config.toml
n_layer = 13
d_model = 96
n_head = 3
n_kv_head = 1
head_dim = 32
d_mlp = 256
vocab_size = 8192
activation = "swiglu"
norm = "rmsnorm"
norm_place = "pre"
norm_eps = 1e-06
positions = "rope"
rope_base = 1000000.0
rope_fraction = 1.0
qk_norm = true
attn_scale = 0.177
bias = "none"
tie_embeddings = false
parallel_block = false
init = "normal"
init_std_qkv = 0.0776
init_std_o = 0.0152
init_std_up = 0.0776
init_std_down = 0.00932
optimizer = "soap_variant"
lr = 0.00817
lr_mult_qkv = 0.4
beta1 = 0.95
beta2 = 0.99
lr_head = 0.00969
grad_clip = 2.0
warmup_steps = 124
schedule = "wsd"
decay_fraction = 0.763
decay_shape = "linear"
final_lr_fraction = 0.05
batch_tokens = 32768
seq_len = 256
doc_mask = true
train_tokens = 120900000
steps = 3690
dataset = "wikipedia_en"
Each number is 500 + 25 x the weight over its row's rms, rounded and kept within 0 to 999. Layers, rows and columns count from 0. Numbers have three digits each. The size before them is the row's rms in percent of the matrix's.

# layer 3 MLP gate, 256x96, rms 0.286, rows 73-140, columns 0-95
106:460474517514498509499510511511495498507455556502541515500510523474530510487542527521453484472489526478519507498463500505502500477486465518461491507474502522489501459526510471517525490557474506449536541505498472496503513511550492480546487515476498512515468480495518468535477485521543472441
090:482465489476537481489473510528513489523491477522536460468494502537513514495498512489533491495468478479484504474447498503496507526525524503493534505460503513475511499449550501437467497516536464514516492520510514520490475504450465483505488536532528450509527457524546477505468467500512492510
096:555527506492549478481514505501491491509499516551519500538512502471545496519463538469496532475488518474500515500524489555496469491536510532482445461499500472485462513489534507471475508536483521516528526512493526490468506512474464497518478477494522485469552474537491456489539499486487508511
100:455508451486512463518495521523522496502510459518511506523518452479466508466504485499505467537460506473488505491483507527491498496508530466524499495469535521481524473511535483491522561522514539471452512515523502541444479508504495519531479464522488489466513495502521486530460471490557505508
101:495527484533507527485514500534471491513500532528476513533495470530493498515492520482547529519497511498449460489473491517525482460512477523491459522485485482475463472505525523528505489522515488525526493567508481516519527541468500525482498537463560496501532498474503519516559505451509487521
105:501483534492472506479507535482505490462499526509560514554521534513493530480469493515488498527501493502503492475531510472468502460473532517477481478519474490522467453519540475500482468490487476480531441484489472491534476477526449465457464483484495481500488490507479520516461492521517468458
107:517470476522498524435451488475528520477480481501515520538513443509511502510520510503493471519503490472504512486514530504538518453483482532521513468483497517562503511512545495547467533484436531496517470521534483489534545498488509507523481502502523528477490517453509508502503535508510499496
087:467476502428474494481498495486484477527500497522512515488548532474496479445486520529469485473511421512514492505507481456504501498510508542476484552479513522504517523480519546504495505533538504568518508508481491467501489485541501486501511496469472508490522478506484491486463475490459509517
091:525467513475463468519499472528501553464512477431540504502508458469506495535465522487542456501470490541469446484489460515500480534501521522521461500501478464494491522519529505512472499496522517553470504494503514490464489520487515486497446484503511506521467510464496527494491500484499514496
098:504449453458498503486493488532487508498522493504484492487500485471459492501529509508483517517483457512513471471453434491506500483531495482488430501534515514522498446505502473486465508488541485523433491491459507497474499569522492513510476522497495549498508506480483510512490514496497533486
095:494502532488529488460527458509518538499507521536524492479482446470484488528465500451499539497510508508485476528509484466486490477485511520504481557523467524523502497514512536475470495484478509505500489481562498429477519499493485542492482474507475460533478525515486520516505492463516546524
119:511489518463432490475497547497517511483500519498507480493543496527491504511524520492522480549520479513536516527498495503508484481455509506489503520541498496489521510502510520503490498485464449476541517526493469486474475499475541489521532490564504535434523564478524498525493480508503540493
083:512509519476508474504522495527499520492481518432506513494498516491471510516500498552580516517485453535501459468466479493473497458535477520490495488482490529518467525488488516543538511508518472500422471516516513518509533509496482522520520488498483517497475512510500501512431477495487492493
097:533480452492481515455526482524493559470485504495486494470522478492511500485510501508470504446465495480501550498488460515485487497549499488454530559475494499518498537462523514489491533545491507473517488489513516492472508526486481571512507480514527534479496516485464501531485472490476500471
097:531487452421489484441497512498471506461526459544533502504496526508491517485522529487508477511501505513499469491492499509514503483484521521484463531499496469483471537472511524499514499521471481517515513494538537475498525534512514470531533494512547532506454540485516488535532516493505526546
100:501476487487481492520452537483478531515485438535515480479497512503502484503541565481481551511505534530489493516487540483489533474497508483513552518508506481498452481479536498511539507551494524467519492496482458549478500569516516496495492498525481525498500500466478518494506493471506499489
102:515477557525519508491514499517531520484529507499508489568479481510530473486522489501527463499484490471457538478511548523512500503495500471483501467526470530525499488460491509555557508469473490489519513479516518560510499520495482532483505462533481508502551510497528445505511523516492502513
094:480502476520469479518493485524511497467461483520476494514442495518543506513474524460478511530493493504492483494468527470483541472573468476495547499486518489456487508477505488509487507507532516463506533544552495508493518514502459549469478503540517491507536451514524490488511505503522481523
117:496492517467479515499509474435510474476470543499464538521480479488464520516521522504475493518479483493503486530480502469493515516463454503497434466531497488464468465469531470469442477486502534473512485496472530528503523501526509474462489520473484529498514458470505490503514516475512473498
112:497519482517471525505484477471469492477526528506494537445507489498521520512495500527514492502531507521482520493500482518512533501473495509532467528496517495501533511455541460459524480474528477513522500536493505519509505477555488507541524442516498455486537459507533503523545498462560484478
101:533501516518522512493498520512519473532499498478494487511500461485492511456483534566530481519426510492513528515482516480505503507490452469471503526483519498495500469474531518500549508503459506519503508481503510490519522520489480524550494526478477538465524527528443482464450528523529478512
102:455487498452497501517483527510528547491519534547479507484504496515517480461516496522481462512508526464551472527491536480513511511500473455520510515507487474468436508519514462474483513479478516510538495470511529526533481494494489509463512492492477495509524483537439489492496515490542487449
110:491518461499507522515507535474515485498464508531518475529490523549472523459484485511489492531532496472526543535502510497500537513512501536533535538492469507523487541542487511550491494461518485451526455458495508478513510497521466508514485513523482489459507504464515464520495511484543518541
105:500495542529532516480499453496511472478534534515502515475529471518493444472498514533505491491457454459488529485464468503517521504507494492494521520467473500500513474538541472549497465515503529496566544504504486516483504502507542496499510507501536485537515479488467521474515493525483539460
094:504530516502525477482509528490580488510510501505549527485476528561500496487519518500519451489452473515492508514482535545463484510531489519519491477533500520532495527464537473498483485513480507520542476544515505495449519495459546521498508519474501524522528488471475507481482525486483501495
103:513542501501468477498537496510489452453503486504464525483498463529496525472460467496546502511502488456465523513505501496519487509547519518530501485508488491481472490531523509552496469462512512489501500507512488452446473482487521485451527490530494479534568505490520492475477497480503504457
097:512504491462508513557512523458505521511528459514536552492534469461551487447489502498503494497500517560515471494515487494506487502469480532459515506504486536484525494504513509510533472517514527485506505522488477523481526509464539528523489486505514519484519497486466515515525556467466443488
099:477483512502513521452487455481495574512531516546489512489482505476515493505495477516542517516509519498517499536473505493517514466547479491492484537470475477484469475501556459486474509526504527534488506469521528529463533487441487499481493489493552501502491486495527518458481526531526493501
089:493516485499472506522505515488487532453457497522511491537488551502517517503571515489470495478510510510503508481482499479547520471494485507444510490467501531518508470500498500520512553508493552521505535523515491531516554525489522549504504493509465506501538498473453530499455534478471523510
105:497521505464468517490471516489526494499486510463524510552514501507476466477509495536474481564477484511471547500516463500507532499484490469501476459497511502534463552482490474493444474443474466499494514510512496511519440510493476512503508469487492472503495518541484472515525507501485465547
111:547502481497504511521525536472503545508542467490513493534506507463515471494473512456465513489527523466458501444490532548481495475497470538520527499552492473514453528521530508520519477476502534470452506501503513461500491495510500514508444504510531480516546496498488482510495493481494490474
101:521515512467445485465510461504486547514490529478470539531538468502497478517520500523449549517487485481480452506556503486504519465510497497508485496470508507512507450472513529458467506501527506510506547505504493503522519481504513476469488473507531496516476509482516492468441485485483540540
108:473529493489482458495523525512511537449504535489524532533515486520526513529513529526502481497500504516516524487476512489498548532534464485486505439498516481497474514506540488497500485468529457466541481445472507489470528523526506561500484506455481459524513520497525513476482498524527481502
099:554502531501520491490500483491500489475488482524495520544440534517514495511497538479544497504483521484513503509495500526524517475521487486513501476549520500495503495499532509475566491554543522505528478536494547517548550507485525534505504487487545504526501451486503477513528467483537479507
096:510534523534561449481471520526522533525444496464477472474481533487547488523493507461483505488465535485473455492493485480477510527510513491436508534470527458474509519499523506480471526461523512540515494468508528492504507489489487502475514492510482529506489502520495469492529497484461514506
102:504507476462497458526519456533521473485534520524465514492489489484498511497516495496484512510533515503439466488509480494436514487556468498493478538497502485550504475482504516473456481461551565534525523510489492515517488502489474501479484498485536495537529460497476501488512495484479499466
184:438503500479507497486511516544539539469490526499472499476500524512489528501533536515513468517484529455506499487501493547501490518507494500502506506501472528465491478503555463508500513543503547515487519490497513520481552463475514474521470496534547502500496473560511501472519513527553464516
095:513477490478529491492547453532537517478487528474503512535482552493519493512471503518482514483484507480506473532494513498555498548457478500456499512507483546535480473503503498489544517418522510505506469504535500498504542530524477507464483512518509547501469514500493479494503516508462508523
098:559538471528470504506469511539511455490519508509482517463466487489490472464507513485440510475485484515509484483527492569509492508523519499487507502526568501478488496526535468478522491491536474535524504522484516495475484528512500527491480510473483468472488462509490454494532498544482512522
089:539477526513481478531504461515486514466524464520506520485479492547489486460432504476508476451517495517524498499478440487465501535507517489507522517506462495519502519515536481491490500541510485535513459488491497496500488482498513488484498471537503522505508510534481449542485504490439460543
098:509535480509518459475486508469462488530481472531441488504514480513508520480489512493515518497505519525534470489486477534506544466497503547515519522507506513523514536524534473439517490550504472516524459509481499509498483498521500534484463518469492535493449496494556471544505507503457510501
090:517543490514490507487523497527488536536486521489531499470473509458494543512530516491529513487500485477483493562525511494525476495485500518495457503511544476481534487495522480538527458539545537482519536540526503500520486570505497538507503545491499469504476490453506492519504479491539516512
087:510499506488524489497533519522483512505529509477535510495514477517501521503515503539486525462532468510507562483467488535474508490476523500492478487515502492446520458472543445468500505490453510477516481525488474498480489522506485509452514534526552569510468516462490492499503507483480500447
086:487515496509531470518479526471537506477490499525504494500490539470535466526499490482480596505482477553518512525513483471504518450513468499501485500551498513537503523504507479486519452500498508499523489542480538528505557491491487517507503485516473488500487507501470477472504544503461452493
116:502520509519502509519494474514492524512501486486505532540551497466521528513542490485479486497474487458469503538549530493540514454537469466496500502488509504482492533502509477454485473515486521502515515484474520525509467502505488493511472541480484505490494457538506436494507519497451425472
110:498458498536499483495464485477509476470527479457565484508488494490496507501519492503474543521524469510459545460490530494518555517484520515512529509543509509476512488498565515543490488466494491534548472498530499484522522493542491487482477490493490537505525466499488506505502545488533517532
103:502514515546523526512535483484513539534504516474474511521514522548514519511536477465539498520511491507502494531518509500506483451518494482474487507480518430491530504447533475483480523523499513527474440492531476509474538534483528459498513509467518509540478520493492491527499533483499549502
095:506485542514494477493479516502473513494493525486566470476512467487478479516494480493550497524460493499509525513478550462459492471528492523515515489490521550512513475501572517583490541482491491486489466498505479497505494492540499494479539522508522460459505482499504497519518472489522499485
107:494516500457503496494526498506496519474472514471518542498550488484461498490528533494503468523560502515489449515530488523469514496473511530492512518492506501476499469504527528494508459490493498508476496498507493497507484513554521441444486530517497460476554461507473506507492465470468545540
091:456512529517495424492512498533521441463507507439510466544519499491480527522482533494474500522457479474465487536506529492438524518495533516495494495489504523487506500482506523535463519494486557496459477484550478498485492531481483483491496511492520517514502516509499481473492530484506494514
104:502508559489491509496510482477488532510494482559515474494512532498508523477541499546531470536525525504504494470542501499515526489517514483504516486496486519498535500478550516525453516492523520456486484482507516478449519501488451502516456533480542462497444479509493467492527459481515485479
103:509498487486487479515553486488463506461494504471458498523544516494510496518529505482506500489500492493485533561539479516523511486484517476466458548468510516506483542535528520560529492463506481490523516472515479475505506478490508463518531530476451481525492502464475499553510522531510466508
099:509483485565470491524518502502505522500469555494510492481491510474459519524530519488541478508512527495498483491542518519558529462467480520483547498445494466472527524514499501481549546473483470523486473476462514474485475504496471484537459467495474505493507509491488517513525475487476497485
105:523507540478456530506502470503491474456502506493460502517528471515476468479521511515510502469524496498492483505500544524460479539464556549504498525463482529519480480492502504473471533524480503473469516475522516522493531512482501504528558482483503458498532502451473520476492516541491544484
103:512516482483447465494531528508519479507518501542490503523528498540495461521496501529516479506484465486503482535504508486508478475514498440496509498522488539517479527493490470518510489506481530450518543475553485533496471487460481534535522494549474532440503527531516513531474486501463504511
100:507504542488517510475533516485496513485537463541496485460513502491463490517517458511498481507502489518482524467511466473441509471478483477530469513478550486480462482521552480462506545513495513472526480506494492466439493508489477509496539532518485481483474546501463485516504494481532505460
103:517466497548539497483486513549502550498471533523464490507487464523503529481496481492529508504461500518495449470528504469483517535547511483523504508496499516526502479513474482514528493497494486527492499538538491552478523487512520520515516444494502450541492549479503476548491531536496499502
102:509512542512498447524467527500520449537491491520489496525496534499547513478529506485496496513533502495490521553468519528499522495503478437494520451485509534493506467457494498455494491542479486504476491499453508509526493516496491491504462502489463452471494484502535450535500494519539514474
102:509527480507526491515492553519493509531518541529470538499523525490501491481500494491463539480507478504525507477500521482485564490490512491487478515506472490496461511512495499547516530516477525486433514501511552468497522504513494480520487526502452484482456542502414487496486479509463494491
105:452518504513513482473533519492509498458498503517499482516484501477488524532547518473537513553487493477501479464530460509468500467522534529510441546463468481532452490473533492537457511476493505508514518514532489518481524499484512499502530510501489508511470503538476535492474484463526459493
095:516524484518466492539494498506495481516461491490486482497528506555501494522461513500467488503523503529455487515487498556484453493508453505498502471527517486488515497541572481455500506524475457514477471484503484507508481517494450499438500514487514475497524482532481467498445480535507517481
092:453519481488499548504470515473555518529485504469500544488472515539487520510486548487514469518495489455484504508473460468478556487486518496528475490458456489531521532527500467515479516493502496476500495471532521527529529510512501522494559513500479514535509497498458490475503523518493537523
118:502466539496510514497523532505515466467516491498471488475507453514492533475553496520482496490486556479561462488499539473493513529527500508489487538520500522460442519499496516474562494492516497472468500484514485537506484482496516494512567495515507496500538533517521542516502495507488475529
101:498478482486516486475440502569468494492485508471550487497468491544471495509508480490513486501506459470469493511485496487502477510534548521472498507499534489465537458550539454468524482528499522526474452495506481536498458485504511522498481513517504499528531489492479489528491505501480516449
106:521510490506465482500534541551485503506499530502489483542515502484510509514508523496444557509476499470481504516479480479486506511484505551554491489536534486496542508453501537519485519525549509507552493473521512547519544464506530488523483500523504454479482485474530532519524505488507509495
097:487509441526526437478508510489491471515474470509525521514451525533507528476491536494500515501500492534439501520502515474551539483480490496457492532487536502500545522513501529516505479489488502507485474497516523504515480507482528521458456443497463491492488479518519513513538487482499452479
102:494522510446479483504539489518473475479501465489491490487502485499523483487538552466447533493474541485472516490515459523510501457509503547500509510513498520491509524520485480534519488487537535525507501530465477518493483548470563496513496512545484506458475469489482501470544495484532523489
101:485476525501496523502506465481502506534492535506488515501491521470499511511511517500568480524459506504524494550464489477539518514523481498523473484516487484480510507522532483538485492516526522467505475479481520523452543501523495512494528486479515523500493451488566574493507539519526459534